From a checkpoint of a small transformer trained on Wikipedia: MLP 192 SwiGLU, a variant of SOAP for these matrices.
Each number is 128 + 24 x the weight over its row's rms, rounded and kept within 0 to 255. Layers, rows and columns count from 0. Numbers have three digits each. The size before them is the row's rms in percent of the matrix's.

# layer 8 attention key, 64x64, rms 0.474, rows 24-63, columns 0-63
104:154112124103147106125147097073143117152105192151117147139151102113119116137150175116140100122108128131156101129161176111137130090131170150119125104136124145132187131149118134152139153097160122
085:151092093132124117157096117126173121090136134134147146074137139163148107157119130123129128131133129107132126073095210093143125106111097134109122107113133138100159108166152141148141139140121116
122:091156118156159096127085111123144127148138144147149109132084101114156162101158112148099136153144166122141143138136138114102097153160166116088129122101118176120148117112073161111132118158139130
078:121129120099101112144161089133094157152119133161097111106081125119114162093096173113143122115139131098146134112137109146113137091110122109109102110116085136155147113126137160154186102177143123
094:139161130098089142144156109156175158123129154147115109118133109109137114133140143115119156097151091148118108131097168126122128149098143178137112113104119168198127125144136115111144174091124155
079:141103126107121084110163129142136135149110145138119068141126138125138094132069097092137096120122149123148121129168124141113093108099124105107105124169112141139145097078147109076112114138139091
102:109072093147122163119142112117173116169135075118131157135172163129091144149133103125098140115102157102101108137116073104124111136121109135157155140121130105152152134124140125120119136146162168
100:155142127157123124155158159178163146130056091124115176111145149134136139124117129108131112107117135153121101130116137108099139073116136073156134154112137141109131131088130113114114086141096131
060:152124139111136103083116128103144118156141109192126104163161113152146112144071137113131141129095127117126147134129132157090131153115154152141116098167111154113122136180138112114133080087117160
066:112133129125122131164094115123152146105122111138099105119154149082128163077088167108158140117130100128092113123100120127148150089155129146161112134153138124172170119143142085126170146117169114
036:140157130121140129134165129149124107141142131125170117075138124136160145099120113129115103112122124143153131128163158062160110091129096136107129083139169094122087114128156111166135155153153088
063:158109144099140135142113126130138076119144133080112115132093119119092145133122160080153176130079140127135126140131120107125129128104108129115143126080153112140164147135157142148138095074166172
063:117157095120132150157105106119097158120096147133167116109119147151100117197119131117151133165149136149084132073120142164142139154142100151153119136134168146144097105138113159121142117095116099
030:086134149135111153165116143105151112120136141103170119136137166129113160120133125176105118094111110148093111107152186091125120125145145135103110073134136109129131105151143101166133141189141127
023:109101150119100081127136136116116088153114150163147125128116143141123156118108123130138131154106124132145098105155141075156126109130142115140115084124145127137095155151108069194117133143180100
070:203115089100150113079129146108139151181128152117136127161130147113120130115138131143150141159140119117120145158141152178129091142098159128140128126119126149128102116167113107193120131114151128
056:121183149113172142152147089189103112106125134114143145123130107147129170157108128148141115177164128157131153136122140124182120109108122136117144109140123104117142131098070118174130113142130110
018:109119163113121084121123117155118113163126115152159108162106135166111114108101096134132136145141167136144107122147139090144116116158120121127097093117178150147086148143098080172127140134182122
040:125108169161131149167138074126144163132127132160136131105114089165141089139144120117128131113146111114128121144104123129076125113075061163133157139184104145140151122113145132126148143121137129
054:121135148117178114099131158123144128163143122103166113121178112088093136107100125109113135140110142114087149100117120126084102164116113172108157134100168102094130111113141110177130124124103105
029:096123170113122104119109118163142105152139139142132118146139143158113122097108111118128137148157163101151125106134125092133094133125112147135110117124153171145057141126124075184142141126183104
060:158085162123120122089167147110108123112122121147125143147083110152133122135110182131121101139104125166134158129142133153153144144107184129183149101098111116130139159145144183158128127143136143
050:151101114157124141128127137094120155140117078121170132145095134138152093139136110149149127097105105129127120182141146193137082092170113104114098151129145123118161103122118133097116122115094156
054:106116142161111127133114093140158144119114096134153147150150121155175116122136072122145130100173124086140111127115142150101078139121082098132118143163099147160100130099130073154132119127128109
054:087131115179157134130124126152152138166144166128134105101187123117142139117135125110087110135140084131161137117106153107127167160114146106090161147177108130120157111138134097149112161158142131
076:128163108102162137141131150131120109128141157113103094094137131095080147132124171131098125160098132161103144120128110086142193139135157154108144117105147111095173124141136169100132161136123147
122:152124108102092117152147108101115127066121096145121162134117101123164147143136126129165140127144161114101119091129114129107121143100102113167135090121084115155078163109125126133136079115105094
123:179099098127105143086142162110101100159158169129095184137094140131118131158142154117132127141104131141140132113137114156163130092107146140131143114106134111114107122135101178118098075121128155
130:134121120170125154138110125104097129139175122168149132128124099153111138144105111138115127120119119096103142106095103104084130154079101114135122159134084095090174135085131148179148134137110103
143:129127130138126150154157109127074157137110111135154119139100120170151105161152133162136094116128095156106161178133133135143171105185130097126131106142122101110173119175106134145122108139107144
153:104158136131110175141123106102152112092131155126104167108136145156117154108150139165106095123152166087137093087118144096149153063140132098102084136111128111110122106140119108114129126139153139
163:121140132080121121056109121146155075121130102061122165155139113126133127157118096147117123123177144133101130118119107165127122145150136122103139104128117142116183121138124139136124087114118162
160:146116100132097117107128145084114157105129122130114106119119135121131173088115099124156118110125108132139125097144116106139109134183116153061122122148126150097156122146143102174076106112099085
170:142108112143118118160081187158087112152136074114150112135137126144100129140124157172121117143153153108127131120125102103153119119165133128139091135088123170091097142121140110099118137180128119
166:132110190142124132121143078108133095131089108122124131161109114085099109114122148112077111120125106089117106131111106127131124133143064146163142135150116135087131127118119121092088109121167152
148:094126078155140110144114125130142157105114129154109113131162158104134151145110106133128140142179124128127108108108126158152122151138149103133108159164113158140076110119080117055105136131097107
161:148123166129127132111122124141097120137100162178090098112118136108116123187116098149171150105118115118106100101115075127175095106168147124163130134119164125152152125118121117153163143112132131
154:177106125154149130131129128116136116153121097128177096126153103098184096139147141125157122117110152084110145115129181142106117115147151107119131092105109126126138139160116087168178147146142148
158:110160126102134109119132119148114148153138126145113180120135113094128156101154153212130146116158115122135118157131100138119098081098121113135161125112102156139150135132162077123102165144108134
150:179150111128103118154144126144136059143106139132151124087100082176140144108167112120151120115114137132139092155128115125120114136113135117129131122120176167114140147107086115098112132075121153
# layer 8 attention query, 64x64, rms 0.449, rows 25-63, columns 0-63
085:163140123089129071156121125097116109112130103153170094102125138150146103123167095132121097133138124140143165086105119114106119153182126113127123129107127102116145116135097109111150125098073092
075:139127120129152103135120099163132127123186107136150097112100157134114189125124128157119142139133147087134131127114115094172097119155121108094121144105156152136099172121091078154118174131123114
075:160150109095108098108134115123114163131134133164122121115096120165134164088092151177140117131112094110131149125092152100109154098175114093160138127104150144165115137131149128166131103121141172
099:094152180143155149131154125187153138106130148128132146128114171126140140114143123164142112130105211141086086124106145131125123134119118095123092155146135154142137116142158137125124170144119113
086:134126133130134122124144147151115161144116102113109165106152140114151167129164090120153121174126097103134181099139131119144139140097099145121121190181116130134121089163151161149109163106147127
078:121158140104139137155102103136121134127122135110167158134127130163110121142148116126114157078132180107126108125121115147142114122164133176134090145153095113153182186139187122099141146140135128
083:091124151156098080109152107171107107122106117151129120141139154141168152110102167151154158161121114143128108136171148124113115127062100150107132147155115114129110137154093127092111159135104132
098:139144112128135112161130088112081130137143105119124128043151093114125078140113135096134107137144098121141070135120140148150145130131120145114121117176086108136142086103154144132127124104135105
097:132150150107123153166128158117161127139101129130134121093124124127118153092164058119142138103114130131107119165087130079130123123149090105112083179133111134147144147132102129099107141085118100
028:087117150150092118100141148118137106130102119120114160142123144153144156159172128150115178157178125132133133136113114093144162080117132093131117126146115118161140161137093133077100148106140089
108:180134124126163134137131097135100144131156145156087134193112129139097109120136158114116129146128130154095143144146091126087096119126160115100131084104150139141089152167142136141090129127171116
111:138113139097109133156123111138128128110137106170118139100133127122092108163159112134101082067166129105131101135114113146123109126103101121149126144150111114136157114157098146168084177083128163
040:102121139155130109137157146151118116068105124114135131119132122125121120181126143112133135122171140128151109144132068124121145122121120102129116150171117120132128195104084155094103125087164086
057:104138164148074152127160161151133120110083122090191142114164139109148164130132106146112137134137113138154096135102152116173130078137124118145125130149157116122123129115114130098139122118140068
115:136142131092111128155117112122089108088116138140134117140149146124128146149131131129110061123179118128133122126123158091140091086186092096169153109102118118172134090106104125128136155133144116
067:179162120165084143161127086135186123158099101146132107090113123133127127109140126154107123072122112095124096118084149141152112125129137134113112190138112138141113123107112146128123130111146153
038:120113187171088170139171142127132129089103142101168163121162150131117134160144120139115147110119103156138100184126133137158093076134110133158124131132125121146129134115144131118143139114115082
032:096151116104127143093106148130143116212127113085155110094128147128130124132171071121155149151149142136134157100107096140131129137126149143100124176154114175099116137139107120132128109136137142
032:095133109119059133091134110162120135075121114154121143127106135143154103156147139154091193121124136143126128138132116105160156107151144102136101087140147107121115133113110147094129134131093082
050:117130159159111164115181135145139128138138110077156113113125148129154109135137121132147122077189101125137101141126135146144075139135103130161105192128112136150127140100151124121158109094106111
043:116096162135123129146123173114102119112102162092136148122168125135152181159139087137129090130160101123137119155125152096128130128124089107157100132149134105137188109117122106084123154102121099
050:137168101115112124113121108104165131165131115156104098157079145135121115091109139147124148084110122106111170111129116183115141143121156157104149151099115150122064167156119129134117128145152136
070:117120159139123156119182150143130119154141139080167095106147132115160139141149114123149098128206091133149101132125145128140094147117096124138093173138107148139135129096152123128153106096109111
092:134149106109127123144070098127142135119121128159106143132121126148099125116114137142098162151045165132098156130129115119128156119136160134097169076125130135109088122163097128127099152146154141
045:157142085082160075126105124106125150108147105173112151172121143112105111117093137127135159099076159125139149101141114147097166096132127137127137108138153131121124167138148166121147124163141129
109:165113112112148080113136145124088131066136134165107169159128135111098108136113161119130151099109135118148121101139132148100146086122126119156111096145183111120163152125141149146146132171104150
112:140143120143109146090163116142148122144127119136109127136096142136082094111117134148116175082140102113138160137135123206141143129110172158123134119113131142105090175180110127160128142135108123
107:140129114134146070150113109099117102143122138146104121151140112163127154125088131122115096120179112067121164135121151104122122169151142118147167122076136083141142115134114120145118108139182128
119:131089125178105156090119082132127130098149111107119145103149129141127112150128139142122128134132107118125129139145156135156135114113151098183140090114144140127157050148098100131143096148081111
111:134149133145099141116091127111177096112073156133118141166119154141135119085180122124104137120123139089134123102095144138177146104102142084103135112130152137111120127102129106093169121156100132
125:083101144096155098089102169095132114147139112113107150146129147137125127120158054134136128093122155139132169137111104122123180106104115144119122142142102133135168148128106124131158120118078107
134:166111129132124122106118092080116140161127100109117102103110124105093129111144083133100082123173126105126137121158123106121101121139142108121125081140147119142104108120153175124111115112063086
136:119159135145081132142128152160126111126123089108100139143148149136148115191128123133157127117157138081128178107130134092125134135144189145139159114167134146121103145077133142101128153160141148
137:134116125117141157142095117091156096108122134099111130178126127109102129181134134108137086119154113124155141144110080137116146121122101145146116116124088120138128122130113053124110192112132161
093:102125130145147111117147121133121124147140167080128095116100158106161144133135141118114187162163144113114118121146130096105107115151113139122077121145132136149135179110074113094121125138122065
145:131118122121164142163122151131111135072112165142140131065112152129123111135089109108135155098147104078104115144111107123147180091168121109138168162130091125135130155122113157138135113101128129
104:171117168109132091125133117137144102164160112153141104122134129085175133123120111143166120135102114100135128112132211135179124153147119156124116138104069138124157117125133126143146113150119126
142:111119164072127145111137165087124144153152118154104122148143182149094150127128127155133114129120111129109110155178141139125082111150117087122170113137114170141133133117092108099168146142147118
127:138123125129144134135137099199132098103132115184133144131133136117098106116183106133139092073141139115130111118141136105120100136091137102130123152178133123130150115139075144159082144123133152
# layer 8 attention value, 64x64, rms 0.572, rows 0-63, columns 0-63
056:093156115160125127175101135137146174102135098092149098155165109128108098198123116086109127139114099119131121133129092138094120132116123120099126124126142110143139142138114160156090153133118177
070:105107129104163114143097157156150112139163117084083120101130119107129129128121137117109138089134101107144147144174145098172112176145158130145085092152100129110158092084135109112133135117124126
070:124074150114133156154127156129112156137101149144153107143108135141127071139174160092117139155176118138112166112134132140110107123132068121083149112129137168157130132111093120120121106125104105
078:203167137143108131119122116118137118113136141156119124106114150135180129149080120109123123120136115117150124129172112132070131096129162132126133144104147099086099075137150125097137129088103131
073:137104120120154176132153121136115135114097093140138156142119143128183063128138151109114137127108144087148124149083113100132125154078116141128142124137136093134069100123125104107134135079128102
078:114138140112167114116096131155119122105111139147137126131082083146093093114140137117133165132132122126088118129122135081049131165134170132122124133161103167118120124147129117129182153125159130
072:188113163131138087099154129129095118127119117126162124107161141149131114152112103163158123088119137163089131132142062130146131105150181146112143135131139126135118130128153105093148152108090151
072:135136164080133101154077121112133121102092116106148149081144115124119114103154158137133146110120154121125160183167111108110137131131121105150174166140120140105101100172112132161125106155103128
068:092100110174134143142135101119165079166159148133135125114127139132123086123110160115112147139174109102080134121123112137110156145111103142134164100146164144118160130173134095116140142144103082
077:124129110126111216101094147127112087098130150112137128172129099128105123101094154131174138104083134158118139113128111122109077142132095139107120130131082125142138115121113118163143141105124115
068:129118149135171137148128083103098135137146132135131151162120150126128154120131103116165148143134082128108110137181153176121144165085139103164099140122132127126134085181139113113163136172120125
076:137149121176130106129124095144128169151077165123107141132150116122141097145131127115141119133128188153130165130119062158156113173080088103151095134131115138117147143124124150123133108142116140
067:180138104128151183116118124163135138135096128156088117128167088137158127133127152129081103159105113148114120151117101130114104137129160118159116145140185150128082150147106132159132129165131113
075:104116121178128151102143110132156126106142101119165139133135101103141106151165128133123120167097095122142118100125088148089132159067099153119096134076132173136136149143116120151139103106100114
064:125116126103091102126131134113146132134149123135136102108150159105106129144141172123133150147118103131164145143126121118145162083112131128139096155122150157210138073132091128150138081164159139
082:124119130173154126171126150130131124117122118100148095152118136140082137141148148147092197140160171119131154112124146189111125094125149124119123126077143147135183123109122126133162141132129155
073:159140122149116131097118119146128098123112137149141123137139172198136146159181122109094142068146131123053129157156112157119125162124100134126146136127121153121128105106118140131129108139121089
078:130140143110165102123118136122153142139157149133165134151149112181098144142171153098131119121152132130136125126152142112140123186119128136124116128127170084103111084164145113114150201125091124
072:136112129120113144143133147175131127119128143148103111130116117121116142107158081100111124089115146127138118156136088131114144165141117110133134104158099121097090136185132103173080083118094076
062:144136131127157155139129148116117124143116153141151183135145115095148094170152111130084143072172109141151101084118107103104137140132151115144136111115130132125128112079161077125102152153154109
069:133152155127101107100150136131116103092121175103100120128120109129152145129092107100157084152109101099158142111109142124144202155149123109138183166121117114161130104129109117096124147139108138
063:159107170126139130130098127123136112136083170105172082117070120155163120122117097144122146132131137097155141156120112103065145086128190143132125146127133108115121108140142142113134137130124107
077:122109113110155128127121130145142083149149095131136166163136175124150169157118136131118095124086144113176168084098133125147146121138104156155156123147131110175138114153148105121122105093131086
071:108120113141117158084130137133117105108159100123111127125118103124139150107111123105158132149184138118164150104116111111097136150106143101130163107091152125150091111173130103061114129178155129
067:094134103102171104143128118116135101140098079132097105144098099180129082100115151136126149125104118128151123145144113106122141114171129087138127154144100153082074141123149153126119140122091112
076:107143119098189162113128133122130105094115139136137151140159127122106117150124175125089118077166128130110097159172142092114106128146127104122100100125126132123143171179119138150104129104110168
078:115145160135150127103117147107110127181160116122129121173126179101131135128117137149131131159137125122158123159125124083125156161120107104199147103105172124109137131067110137132102105123122149
074:102150129124141153147097162133094125115190121103144106107115149123108120076130103142158113134124105110169101099112133162129126159137131122097116077122152160137176144094118146107153101130128089
064:143132083133139130157160147105110123144157137089113146111125118141137066111168122138100095171168123136122089117118131143108137136163104092153129128137143104105147134152124101113103157070170130
072:092192146107124145128137138121119103141138137103118112109123140104128127101104121085079122106081161126117171074159112189113108127135144124124119080133144101132141129129137108130135175110127116
082:124142112094173103151153111147182138131105135125121127128109151136140156129127143154157133103170117110120154146141129146117135159148158132162176156149167160146107188126134131146135163113112073
077:154113114145204136108098142110126093109121119115104146149136168147093131093113104121120129116145099152120154126111147144141103144116132172140108158133121080156099114139116124152128177130073148
123:129115119140126132120139118159166127117140131144161136090099122130151158168097127149133079191156152117121123124110102161139171147145103179112153142097144154160110135141130077154109135127161119
122:112100138098102190130177127102087135114122100131146121093147172138131146130117153151095145161113125157148093102121145128105104137125146169100145146095091161134151157096111106126149120105144126
121:085128132119163129106129143126067114159120157109140164080148138124149125166147127122155068141132130096150143079150119106109141129146112100097109105121136093130125153130128141077129143090151118
115:140125128169109145057136135137107109089095145139113091107147137140123186133137128117134166130132147143149123173122148144062133145128097100133110103144111112103126115162132108119133116168159153
117:127137102099123132143094148133091129121129104171144163180195125108133128117093118133148091114116118135166097111150109132122152117121083136126134146139140132145094134144103169134136161115106189
116:094158120147117126133134148123137192111172124101140109155121134139162125185130129141069151135132145094155122126166113099181113144106112142118137119118135139110151156143109103116127091082134149
115:120118140134115179154125163141132153137129142145120131125142125170136132096107175122151133064129171126090122067146111145117103159126123108118165094129122143160166119090103121107094146143122118
128:141166127139111133111103120135122175106118136120153113129128170126158142103166088098140146102101086150093107102104087146130126112086100167163125110062125139098128114137122143106138150150137117
126:150115157094132102127088115118065128125120163126141085116140139142130088074143150162104128156131136108142123103110107172160169173110146127124112148105096127143108135140143128120133123122073143
135:141159163126140143154078157132111168125090116137117172103114112101109138124117074161127142147133138124119139112129218127158142133097127134146140120126142173079116124131127144131136125100144136
121:103153093116135101128118155177101131113102132136115099174095124118109096130140140150159139118144182138130098138120156116137145123142079096091152170129086109111144136142129141141152135100174095
125:077163143132126158121124139102155095179104147127138124139118138128132140115121125168168131107111159105123107145184118158138131141142102156145163154115103083120093113121120152139110092143076099
115:115179107133110153134122109131122110113099137145134096116197131101137107104113115108144136147112124138104168151168129135139135111152150123172089117092107144136162163126140143133079103112183145
111:088143120127080117105098126125137119151142097164119150097123137141093144111143123079100134134114139102092137175127137129193120133128120095119159113128110111154110141161147109077166131151159107
119:163082104099115160120069128117121138142113096154143105124160151148136118123141128138110111131181143170066095166121164106120148115116082166118135128137157093157130128125110111132132115118127123
127:118110118162114132159157129142083100141162108141100101118147161091094121117118101119128113098149130139158160103136164161149168119091075126162132101100168145131159081136129110119117125117116126
115:137145105133108102151101105155101113169127186095168156125113125117136123132130142103114103148124095133116110101166138116128109167151076131127100141151105139145174144131121123111166084175138107
116:102107134104084084133129121135149180145119111110118103129151150120104080140166138119149110141083126113132108118140105113123155143110124114093195137150153121116127165106094126121104121178120097
122:130147141113106138137096096078115123131172130123197112116110139112110108139145112114107170128162174163094135127119105134099107135132165072136134140100136138135112135125128149141096146123182147
124:159155171108078148151145164166134123121170133128129127140120089117092126138140094098133136174116116158114132117158135134130124130146134153117100128135095071137094112159102076120136169126136143
139:137169133131088147133090119126134144131137118124141155136138174127140106115139153109159177152117157108202168130087113132127151099146119139144164121169167107120155162121113091144138124131113111
128:163125140144126125175102119151082107128143124097085154132128175082195159103098106133107108105099148128119126159153102167113138130120159104114141128120156115126119095121112111162151143139138122
118:127130151126114091147106105125145111144111120146114143149087155140142127145067153149153114154140090186140119086108140094092118124122147097143108134095137095165134124151120114109097140154117181
109:104135138124138135105084122139149176129125126169098148152068101139143145102168121071126124135118136152165094139107112160132142157166140115155129147132112129085130136102086135159139146156124151
122:128101152086155153146096135132164111114164173176114126156189097104140099157138123126126126151120110123144096159124128148110095105109116122107078098115144159132143117123150140119125107127121077
128:123101103144101134165137127148124117129085165156107149150116149125142109131107111099092146161140140138121152157117113149127078132132131149115137139092107096060163156144159118116116183110098144
118:132079137148116108174080120120136170097145156101099158103181092107107125125154156176162128136144122131123146139138139112153107136168111129116131125102141139108089090125112158141142098132151140
120:139162109141148142125148150125122115128090116170100167146129140146123087145145129143144177113140080123108115109204129117123173179111134136133110132134151142105162107110125087121145112157147136
127:105117088090117138094132180146143112075162116119134121117105153155131079111108106177150130144097102125133127145123131125113117151153121122142155118112127112117110048097146104109105128127146146
121:113124107151131098131135141075129118106114137121138128145152082169126164148125128073152144141149119130109095123134156133109140089143118130130196171100152138089127159147127097098163141134108154
114:088133112070115112130131118095155136149122138135148127119121108146136106159121119124100097120085149165138144089151149180132103094118131119187124130159128120085130063114135113136161142131130119
130:113125148136147104148114195156124136128093130127173176111100123105138118118094124085104141123117134125143130159121086087091162089123152135116122112111081136139149107142109102116129077119109135
# layer 8 attention output (transposed), 64x64, rms 0.637, rows 0-63, columns 0-63
061:126168130105116126137158150114134147157189091107102180142137095122122171145142128136137097142085119103130097120145127130136179125092098141120110097140112121117087144165108109167147134156124136
067:089128116160108094133134116127130137119140186170110153108072113111088110116080150158128143115125076175111114141146149139148132145139139131145168134121124087123142144093127158156154146149133122
072:136102135156138151115133128103140086143145162139143126105190110123143112157125138089153116108118129123077111105140138154104149181063117116139085100112124137088150117108139143119116097139117153
065:117134172114110128121145127151128100117110074090137161161105121114104107110094130165120131102175143139138108177094114105140128131098094126149136151106097139126119176115176113089142120125164127
074:174111127115182144096115116124143127130163104107173134155136140097123096098136179109111138146157160139119145156155134124109168152117141154125139107136109134140126118128183138123150151153119065
066:135130117113087114138127072122138128096106126126133148132085139121155111177155139101088090103148146145115126114165080121121077126136120154107164135128118116109149134119097131194117089117131122
075:113146144151119160151137094152137121107111133097105151126094147163098155101150149128128132104097140066134103120154099125121163123120156136127106144108096118138143132148217113127150136130164136
071:147115157162115145130099095119128130152131114144137165162127156181164129138102174124127160103156125137153131144128134157103095113093114117148123138116078090122105119123170142199134123121136133
066:129099100119101099116109111075149103110157153122183151109122144128136134128119111146138113117124174137175113103132134136122136169079144141147147137113130141151100096107110117112099090116156068
068:172137069144145184135114112144103105117139167150132130116150130153166113159141153119161125081159129099120124134092128104119155123180128113115160124127096131135155121123096088160134136144158133
062:156139147124105168184129125151156110119108152134135123151109152116128163107105126127079115163158155121160067099094178104170129146135124126134120149125084137113129124081136127142134108135138110
063:109109109145112129145121133100139099175099152082112104135158123085124090113127161136080110120108113121138155126140143125149153079143184094096119088125123114153136138131173109129107127102145157
066:159081141116093116109128103139119137125116081111168116138121115103137090120121102165134100133129107055090152098076137133115141112169114125117110116157140111106130111153155100145132105159135144
058:115118096085113160141131162113144137125186125068121148110143131079116127108125122129101148125139142083161153099097112153107141156086118126130093101148096107141162122120103107165120105139123125
073:097157117161127131138137134121154086164113135154103108127160124146177105098169119118107143126124110105147117132140133163123112178126130126132100163169150133122137156127048133119137144147122176
073:146102116135138141120173118098144164132117149162054130122155124119116146138145079095131105101111110128128136138155130142149114160089111153129113127144114168148132152123112137126067108102161087
064:117106149126123124115144142129134147106086113126121117093173140125120113113138171083128114085140118090124126123163170144143095129157112082144146132112114129132114131157176089122098056114128113
080:136118177136150135128121118120142077122116154167111165183124155091052124111153157163122117115128137118123073110134078132138120105131103115177120130119127136121121134136140123131117138163116112
061:105149152132128099132117160125116172081149153153113100095146110152174082125134164179133165129132148121111127117091127127117108125135117118158127112144104144154085102109172092156148095138135131
065:140090129132159137153116167119095129122163146119124091134132147104153120112114120168143137082119103132125141058146131117100096180134111149125138124132152112105137171119177160131136119146084105
073:116156089126103098136127121167189120152162118127139132088112105094152135119125148164148138096174136123163084140159157111084105130138122128120112145121146165143120106106138098130144149090102150
062:137110143151105120097167160158095090125116134125132184172083142117161121153162099110117135134137160165153143172145132114139107141101117134131098098140129120102120135123183088115097127119125121
066:146150098132106160136119179103111134131128120131130152116139150135110126122139171153113106123129125139158119165132124129091123153118175105105125125152125100183121127134148121050180151166106098
064:160147143145114130111161119126133110063146114070139099143109138085178100121150109131139142119138145133133083106121118128110106109116131108115144127131089107129129096122081133059131128139132091
063:143118171096139137131178147175140139157111142121131102158095100185157129103141111172136125118099100126124120143114111125113119125096118101163171115122126133155135100101132135186155109122116161
071:164095121115139104139157138105112130100133107166121127142122139160105118176091133139131109133140119119105133093165122110159154120114110108146101123074103113130074128129065126164153112160163116
065:077104099131133149129152131097122155112134111144101115152146125113163145109120125095130124156176092166142104110125081113103145105109109135156092140133200114123102153128115151093130114144159136
070:103112112102125148130138076095081107109149161129098151096124131075127160117134147130123131122126126128108140159127131109152118138109103145144147137162130121142093103057088133075136126088130144
063:148085093133126153146095150163149088134150124116117128138166089084113100148166087139135110155102147144104163097118165103134124098101135155162174144130148134135101108124155119118111136140101117
066:129126099143117119163143121111059096146116096173108136089084108100144081148143155153160091119117150099138144137093103126118144139125100102156120138141126139141126128137132109107125174088151113
079:144090185129099142142125161077138124097159116137130140153100134196122104089123094108144087110127141137132135156129112109112102130155129118150108126133132094182131119123157141146122123097097151
074:165116129140147182153152128137125183134163181164160129086130136131149134072135159126131087152143162101126125147138144134135108104109135148106126143079164124146113158143127146141127139155144112
129:126131154096125134129178135125101135108112174140092145132099143117124112107112127148119125179110135186090158118102158117123161142173145087179083135136157112103149118137148125098144124141131125
128:093159150169142110096164145144147096119120173125113106149119101127147106118130085163135107117142139131119120115159154144148130091133132149129074066112114125112121114136114117137127108162194131
127:142140146136102160079074128147120107121096121140185123156127140126113109120156137148112101108130143164163125113092132144115102133173066143133103136160135111110121124158157162121118110106137088
118:090155143141145127107104151101116144153180114161106159122163108130133124128111142156189117106144137153140161115150100145158141173147127136123107159133108121159103150123150149075130157151148160
118:102085145125139119097130127121144125177098094089152157136134108143123088102109147146100165136149143096177134110093133138111111144131117084106129130096143103067126137108107115117112124082117111
124:154097157146105144177132106169097135131146157188138117162170157105134087119156134153134145126132109120139137109140138115085127069092129127144109097136133131125132134123115094081156151126138137
111:153143149143134129131105077121193127098104126114111116160132094139153124108134111146082102127104115129164159194123123143137121131100118147084072131125131116121131123130151106132176149132103134
135:134110131124097132116123116108149096085129134094082138108150085160132139113165136140155140115160130156130138069110136129129131112139132100099141113149055146142127157103119131101182154149119107
124:136108144124130117115167100128160098134143140133113132123109112130099121141140120064140194105146122128125131120115146175069096136153093133124135161141105135102125106192129146169118153148131135
141:131100149121147132089134164125138133070125138104145165128124104168132094095164138119115094117120085148150139107153100125119131101079146121181113144113147130166090130137098139125092139114100108
126:102135134176156179148167123122129147088137157146149125097108126105102134076139114119098142112128140113168119117129145144154122147112117153128122153153134146125153145110118115101058138097088167
123:137137120104174090144136103146103142124098106121127121119153102154132104126169136108110104165136186103072165152105171106152107146101141144112117115174128113140125086120130133127105156119102109
127:131122126125145130080140142155133088135108106150074154108138152142136136073118152153155124132161125064110107125129083147159114109132081106112103139144158150158109111088152128137153148127126126
113:095129098096173136089110121151135194102153120107128116097138124109122106116144142102114159109146115131090132121139127082105103080155137151122087163116115136143124157113160156115132111094126163
124:102123185127167121116140129110133142156131139126125107132084082084137071140135120100145122156112097123127113168119138131129121132164124118091104114091107155107125168078115144107123127147086104
132:133097122104119153143107138115173138128170136096120139142140172139130099151117096140076097119148115161122119121124083125134073132142109073100099135147173151146131140110087139122119143168133134
115:141166144131129125125119123082171131126121114160079105091123124096118155121140148115093184067103128138109116150118108138118133119131127114137140086173127104142158123126117158109110085086137104
119:138144125113132166159118149121146167186077152138169094127123107118130120123128076074092120127182138097125156124104171136119133123109119141140131125113097115145162135098144125122156130127153153
125:150157115133141155093165138113126117094124146148167119088126110146102154117108141147167114144168102094102097173131136094066109128136111131097129097121123142127093099127139120112163156166125111
126:079107094117134102129148133080084106113121158117123157189150140147129147109114140103115143097148112149122073137143163126120093137127134122107125131100142106160152121089168131102123093114124096
141:122123122141148115179080148145171135130139125129114135167144093133092130099098104111110112145195128107105112125115105111118151149122109105206128120135088115093135130119122110125127163128144108
132:144135104130151139111146112112187108116125133092148101181156116128057147152166155152136130144111149109109167114125101114096139149159140074131123149111152112157138118096121105123112113132150130
120:148127102100093089103142161082112092123157110110145096137120117063146137090095130145091133144110113127145156125105100150106128153098130124110138118129100131091137080101156148097108122155129126
102:106122097139187114155136147138113164098092114094104164132113112153136159116142130137114143127105124076132146108139130155112161127123143138125161142124105099121153151164124116053148167157134121
120:129125172155130119161105065123101125145131095115112143086116123128144131171143119107135086096133131108160117127085089132106141118146131112134151135088164153114138095114156115123101099157172100
123:111136182133129110124130126192140108113134115099141112135142134111155190107149115135139175126136116124125114107184142116126130149131130123142110165164137143113111106090137133098130064169101131
119:116105147107144126118124129123159105142090159173144189099117090099148151128145117130119111160128117142120131145114097125086129123062123134111162145101141149175152164159123113132107087128152137
123:147135150127111125110105140121121128182170154086095154129112168118116150118140114109097105117079131096147108087106108138130137117108138131120069092126106117196100134128137135116141145102099124
125:128116177088109087148126100077132141104129141132152124137126132121138152163089134162132114163141134095130143081108197142156120107120104104130097127119124153152107160126161134123082120144136142
128:072094185133133120139125164140129135111117101139142131112123142137092106118126115113118124159144130164140134100148105118126153153135148149062148084156090122125100110126145118100152073105109153
113:148148144130116135116103134096107159084131124073077142138101148153134130131123114156127140152162130081132166143171139109092118127130121171121175084165154135122127141106126158118105094106139137
129:149115104136188126147141132123138131124167127118119129162143105102136164097131175115162084118146089132170134129085150140160158095128114108119132138159138121109126087161120126122123069103120150
# layer 8 MLP gate, 192x64, rms 0.44, rows 0-2, columns 0-63
101:104143108168177130078096109139131132116104116145124101166099151133131138167142124118084129138134160176161118136109141117122153123148091131139148143157104149188148123120115168126146127173121108
094:118170150149165117113116148172153117170172137094131167129140121116178123150181146102158145119123186112154155120127141139104135146119136132127148134125127121148109080110078140145101125130137116
099:174109119120132117180142109120109098116118090088125118131118097117128064138121134164142166159103127158156126118131160091141128137123118158112130101146148115176156131095120157162154136130157096
# layer 8 MLP up, 192x64, rms 0.465, rows 0-1, columns 0-63
098:113113121153168114142114161118097131146140156169148144123126103110071132167118140154126162124126120117106151102092104072137103113131127150147100139091131100123105116109132199152115105153125138
093:121142099128126098148158138115160122123162079134155084147141158165135108124146159103126122128135106104153162098112122151109133120097132156098121096118160113105151114152200129129146163113096101
# layer 8 MLP down (transposed), 192x64, rms 0.457, rows 0-1, columns 0-63
107:109147115151181151117136116130093100119100122113129183146110118171102130100114093113083151142137160158154165127119140131144117118099098110160129142157120144125116135123121144049149108129125143
093:109129150093109126153159087089120128085094101108107127154111141170112126154074125146114108101127115136121122129109136135187127101155075113162141140147127108116111095151124140105113105109112091